{
  "n_layer": 10,
  "d_model": 160,
  "n_head": 2,
  "n_kv_head": 2,
  "head_dim": 64,
  "d_mlp": 640,
  "vocab_size": 635,
  "activation": "swiglu",
  "norm": "rmsnorm",
  "norm_place": "post",
  "norm_eps": 1e-05,
  "positions": "rope",
  "rope_base": 10000.0,
  "rope_fraction": 0.5,
  "qk_norm": true,
  "attn_scale": 0.2,
  "bias": "none",
  "tie_embeddings": "early",
  "parallel_block": false,
  "extras": ["local attention windows", "shifted keys", "capped logits"],
  "init": "uniform",
  "init_std_qkv": 0.0372,
  "init_std_o": 0.00931,
  "init_std_up": 0.0372,
  "init_std_down": 0.00416,
  "optimizer": "cautious_adamw",
  "lr": 0.0005,
  "beta1": 0.9,
  "beta2": 0.99,
  "weight_decay": 0.15,
  "lr_head": 0.00719,
  "grad_clip": 1.0,
  "warmup_steps": 272,
  "schedule": "wsd",
  "decay_fraction": 0.795,
  "decay_shape": "linear",
  "final_lr_fraction": 0.0,
  "batch_tokens": 16384,
  "seq_len": 512,
  "doc_mask": true,
  "train_tokens": 117100000,
  "steps": 7148,
  "dataset": "wikipedia_en"
}
Each number is 500 + 40 x the weight over its row's rms, rounded and kept within 0 to 999. Layers, rows and columns count from 0. Numbers have three digits each. The size before them is the row's rms in percent of the matrix's.

# layer 5 attention output, 160x128, rms 0.0375, rows 0-159, columns 32-63
086:511518541572481522590444457508432448460430492550407586470469536516551512454491548434505577522458
104:521492537431453446515527520539563541482551509474531522506496542444445502526477464546490509497488
089:456432531514451456448479502482469454497499532449463487502466451527559515410532486502498446545549
104:482523563551543507483414556540565545533532503535503504602485436518511486436407583525523424529584
120:468468541539425507564504489514488486490508499503509505504441459504502502462526584452508484514536
094:463506485529478482407403555541492544534484567503438507488485458491581500433559494525519427574479
080:473501520527481548557547481532527531505485514462550495485494460556568483451517543520500464491503
088:430569501554504513462477531550471579505509488497417459505485483506509528478525508442502476501503
112:530583506440599598474551467456530498550485465585517459524564565498511508563456459511431529444474
100:501442529497493461539493494517531551441501491487515541505473453506496519446498532460489492499519
121:466464476502507417532495536511525545448503488480494518504489457443512453481550541485511542508523
087:423465472524490472552556421560471483495432534503491491485528506598501480520472509534482468547580
091:540454439526535425558424460446471448507476462503483509526449499501479514480501513476555526482485
095:496568514514436512491471455529411436507470511480432491459483521530438545521502468488540478482524
086:505459524534497356538417540475512468515548524464488509579486461501518595494543526496548485537578
085:478477473538483412479510462460481439503414493522455503541472529504548541508506479482533511492537
104:498540484490496530562476523514531484546489500527510514567535537525486512467452565480471429501523
107:529443458428470433445497521479518526436468516515601528463525471476461476473539505471511443457492
095:501480468495583524416494563507524497504465504542563385527532478512453503455470529532479451486486
087:512424531512466483512573543387546437533514540494484553560475469489506543473474498497489502546544
104:534510488427455513487459459499559504493507491556495529469529504473433500484482520500527442483469
091:520505555493490581575488521516569529498517504478535546496538526486448507452432545470491499490490
114:489524532507549493453451518498480512503524515495474509534486532507562557502475472470498495516546
086:517525481461481500493545504541498580471486504528540525423477520542548395478403592471450497457531
105:438501562474475499488532498500517488585503538444509407477538445497516560527461526555477459524469
105:507406521466475517514492489553568480489498512460515475480444466452418534468476568512574451496542
095:563425537460489511471424485534532526457544443513576515508547474470431421464465526517556504506458
106:470570514553634574590454486469513482451464470548470455545470465506524519553417568477484492444488
080:562466467457418518505519457473522500441516455556533534506533526418458449475484527504509473459444
129:479393518518530500496488505498530481538549509433494466530478437474510596516478528551549460538529
093:481496508540522463603478498439495425470459501472476526519445493503548536514485553432497554483489
091:480498511531525508596478447465439465523442450545490500477476490596507470507414578429512488429493
092:534429510480494479458530559472558541493608465495551495555538498451472515501529476551426515491473
098:514479480521560494558483510528482487467451515496498486440502529573542462523469525530516522507496
101:444512473537509472464540468501450505540526536469455487524449515558544562547543490449464472522547
104:502452472471457474507571435600512512450428501550450536428510553531519462519506500470517543511507
084:505523474576475510538405537578467455487510543488476517566432501535534479450504521484524496548570
076:509453484454532497510526526514562507538568500467570464543457481454455491495515552522473411524553
095:368447490482503473451535517542511487525502563468435430525503448514516487460448523531531391522586
110:497541518508506596499408492533501563475450446518462430475501502517531501464424546455601431473418
111:536454509432565531523612489459562553504526447513579526470579519457477477507511496525440549435430
072:476532470510435534451477459531463508538487567522530468500508549494489536481494466478545445496509
099:517512519541527591528501499483566494495569475528483486571522477508509492503478479541419525478517
128:465547504513536546451477525512473502524526528511449403537493486493584550509520455527510506521532
101:462512508539450500465562523507506474535581531461491454518474504477522547504614494560410488550501
093:432483516555536591517545509505480437531436559496411501540460492537526538478443552471550487526483
098:517524470490442442475521520530477486496505518501503454490524509488520515496517491467468444517548
088:531522463501463482495542491509537572472514437531586455469550501498529442496509557483492478478493
091:570508500445499564552552485482492458475464457539577542515502565461452469574435546450460509416467
091:443534495531497437511436482491466500446468541552450451547484482535522504500489510513635545497523
103:546510512494562523528507521508526584461494453531554568472509539507506454499405506477498547439457
123:508473454537482429437498520496482556459538503494445511533471488505505528502579458438546522558543
095:508474524459446518502494453574477504492458497503486491431511500566505489540447554464575476518468
115:487451506459464578513560515450528445599539528442529506540512482470504528524474520528458414539477
110:476447494424535435460522532463567506470527486482565480500549499441453455524445460592493485471525
083:543520529547480482563418498486469434461486507528512541603469495507529539456554489491531522486522
108:484536533504541520548434505455585497438546529519496475559505477461558523485490550557516514471487
116:522453423481440428509519501446508491486546488493539607489516547443452455572539523456466506488470
084:511548538483525534504539530492488515547489515478527475516537494457472491502488476523418565489483
084:533488533475505605488528469503521465570495521478478495461528522555493574478435510507455448501423
095:553452529511495447579594504482526545484504481520533503467477473536530460439474554454471564469520
112:488472549537540508505485490523491545504567499460479529517476450540575489524505467507527565534504
103:547536547488430497519492516514432509475503490496528574482444522489446483449548487446467525472493
112:498486488521429421445442564501474483509544512462534503498494487509536537479565447438534494520545
106:551480498459518500526501505417537437493522459513549547532509506408440482509495477556491572444477
097:476543551565573481465457531522391507473456488506464460510460499514544507496560480495494575527497
103:510473490472434487482524492532449471489520477513477494438504529520556512548457471455472506497527
105:542467514481469483490529531477483500512570477439559544466511497447459496478539464481473534483464
103:613520469428535520452514468454534545472504423543558565442557541426454468540488414425492565439412
110:505508491510515459564445500454537419519487506503477497543460489466482510487509539511539472452522
101:502483420469509414425498515474493476465538474498489487526465544460474508556511488425487430491594
095:512492444456534525529484455455533507416466475549487516487523562470434501566510487460543532459488
107:563489464442473521623579484496583515458480419526569577479527523454487421535435544481468527421482
110:572514466428593525535554489455544513471489471502567533477534523474464447499471480523420548424488
097:507507492551558458571413534471544522411508471474504564542496424476435513456559542478561455458485
095:544494522441549566562539490535574551457502458532520456487530529491426470523473499526499512464423
104:532532551474498518528530563492520440575484580461485491513474534457494568502547482528485500531449
079:432488450486553442410448476498464542449566485484502442514465488555465534551541505510469450515525
117:507477451468468454438532498494449504514468488525474510490499511533494494511444484442500424485529
100:502451472513463486485469513495453456506493513478505539507488495530485507488515530456546473506509
097:485575465472497490466495523529494531555537489494482552494531563493475483529516455465429490516512
107:455521474492508538489509536458529480504478495510574497540499460445514489517465532538517444509506
107:489523533482445540472453465555424513463427492529512468487496495520472466458509495443511482516519
102:496530524471563477565525533480544473513482507469543508516512498434505472480497544511464498496494
087:475524521518498507495507439620505545531462489527393473452496521580541514492474477473524469508527
087:464441518545466461451480498448511503483520528480553482549486451542522465503463495547520526508554
086:541501435465479534407491557483537496538568506495537468465533481424483494511595446617441531534469
093:513520461471542504482406483474494490453477481484530496451534523454515522573459370489510566464444
086:484598534502582505473520480445499512579515504532470471522500534523493569527422438510506466494513
087:512472472476475453457468468488426582427457492532501512449502511540462490393516453429529473476483
141:530439512506486496516482539503539473525548510457495517525442451512452517410464543509488415494552
117:524463504456440543478569458557513561481543472483536484423523525509495487476579469498452548539469
096:543467499511481466469457514437547503490488509523519528507543483527481552393468515475553441492512
115:462466543541567568521478516586579525524510519458472463567481444525485515486464590545509436516490
125:542498500570514531541465520520501478475518516515471517534437492484507503496488493497522511529500
104:479519444505487486486438548481475493508496496455539523504508479502465456485457478490529463503546
093:517542505497538522518495502530508521481514458555528446486502486501458455471452543472487493432514
097:445533534548466579431501519579455518588499531497470448474473455512553523425562525520464451559516
102:481530482492502555615454447530473444447466499533479470510426512554551522513420609446498515466516
101:514518426448462497501527449466473507493501447534600501440558550492521451544525507502494517485450
122:558511527503479567546593491484549522528528456519547503476535487522537478494465560461454557493463
112:514451530471472587511464500504559419563519535515552554534517464464476475465479545493488399526513
096:502419528502457487452495543471515488557563500423515513553482447470509561431481506512503430517519
114:472445537509465470572471506515455529500520525449465495500418455529497559464500575475555475535498
105:502605563523550558563498446539446464514389461521466476469460541584544525472439518450473492450453
091:441489485488464467514512499499422487503513483483501501512465492536530512477475501467495484512522
109:455558460510560537499525473517502518523469498519472428494549544560585528555485504473458497492536
089:519449546459479488465491547551543555515538501456560502512518449453458499454515479522486506506522
099:516513459475452425521475483474504445491481509524474517486502520474547544505559500493538475508478
092:482453575554473524461462511541460549554558536459453480551418443517474511394514494509510495518543
100:444480454456442467491508516493546503476495498501528499499526501492480501519496504521484484445556
105:498584481508497537457497513508476480557515480540496464505525545497506555510473444481464472506472
096:479501462518474445529438469521478497433444508537490589455496513518466443443521526462547469463472
110:471563529494510511489499563487556595491592509469515468477536471448558465496499480559446517532483
086:486478563507559519529558501538514514538506514421464487554485456479545546507491508552552494549520
070:504434528454500552493585507497526442620501516505522523509510491515590547493431508548477466505506
081:491526529515558561520481472526463473554498492455477464528444475533516523450462494487491521503510
096:542502492491442527565522452492521466403441504543517539476482536518448449497448551464539523450485
108:484557447567508586528460487470449413501433530557447418518449491605558540507448561504497471487555
089:469502488502557442444438502474453490491471537520444497556491505531576482526483474510469490499550
091:485483495522511477501534486526460472472417466501470501460498513533562476542527504539473536509476
116:445479547567491443496474578483526541517565499468506482543524429462476486438571499541500556543546
100:459550559550492535506472522603473519499458482470403464483468495532538565464511532459564511571482
092:565476485483462525476491449484494461497500482525544521461505542485529487505457457512428539521421
087:496510618489602512512506551494512548557569474460542502494517471471471516493555469582488539495417
094:446535472545523510548480475526442493516486509476451422463495488560576545550532534497517495516483
109:454466452477430381449512563520477506521505522457516483501523456497513494477508523514493435527587
101:430548500581450557565477515532487435546458509460483431521503466504549478516493571555523499501496
101:495477458513547414521444508447427420562431552512486500520488521526507512534438502492451482474532
089:507489479424468499507592517474521546554492493485537507417551513489475411514406509474431507462498
098:433445502515490453474495513542470492488500545452489449518467451537493524491487546500542407540553
101:447537533531506482454503492517509544560511509502454421528527463487515551477442507524538483540530
111:495589521527487633601483461500511489511481483564484510494440508526556505535457549483436529447486
134:555554524460486576474554473561489606478522433528546472414533520491512443480500474455489520505414
095:459532492522509449510497524566395499585468557493432472519470516596549546521494475476523463547550
096:478446524507501509527466429535525531474488538479538426472481483533542506435495539484517484504539
104:560426464464487466496478495438564481471522475546549553492525487457486462459474520464449491467523
093:472477495490454434450523522468430457531546574419468523504512522547560527510498455509482509518507
097:498477486469422392537476523521551560426560454423534564449488491466487450476538490541488513485534
099:509453468481552492501442484449485495470447458549542524483499565485414474532429512521526496439465
083:505522555469456490426573538576468513558500504456511518450492550468462518536514438534480504490497
104:551487524503513562511508551492578513506570496470545557578506452441517458460500516528490524505502
107:503501493516439540398484478539453475507484452510503477484479522507479503498529453497524428530478
092:519522480502514520439503448494399555461452502551486498451467554547492472561491405422538553479476
083:517449456472498482425546500503464516571514457488536507454532539467512488500504433483473548522490
093:524568445485435414477481563517478493508528490517535523488538519451519480515544442474461501511553
097:541514475506422532515471511523529416485499513521517578548492518461477438475479487511467478486519
104:427574506577555487514457550507533513485542506438488475525469473471499461512555491559436511502550
104:524511533489489588552503541481522507537572484461555552474491475404487482464539535504552550544424
095:506458534475519510405535560512533549554560462485518534509553508478489460500475444522391558504491
087:434515510526537452512522543514512577504496473476468465557502503519518470526467542494488548492580
085:457519478502510477450522506579436514551488524433452464470478514485571526593504432520520458543523
104:540413511501530483471414481459530457530533494537586547515536521474530525504447490523511503479504
094:513561513494565570545499509524544498516439565531525451509489472530475515447511490533467471483514
081:477435527538420455522498519578498471449444475494448536513493447475526471474521520473516506555493
117:480481532484466539522507503540495453534467550458492471513484470561520564517478562506551419505497
087:502490411451444456423498492494492452548483477491505484444537487517517533509488474501458436514505
098:460489512503487410517473500500458437482431582488458527512459483516543499483458466515556504532546
107:595449450477452554469531520456482465528582510490563546489522524444462502521497471543437505530455
116:456544554499547506500564539512485507601518541444475471510493480451536582524536474536469513522453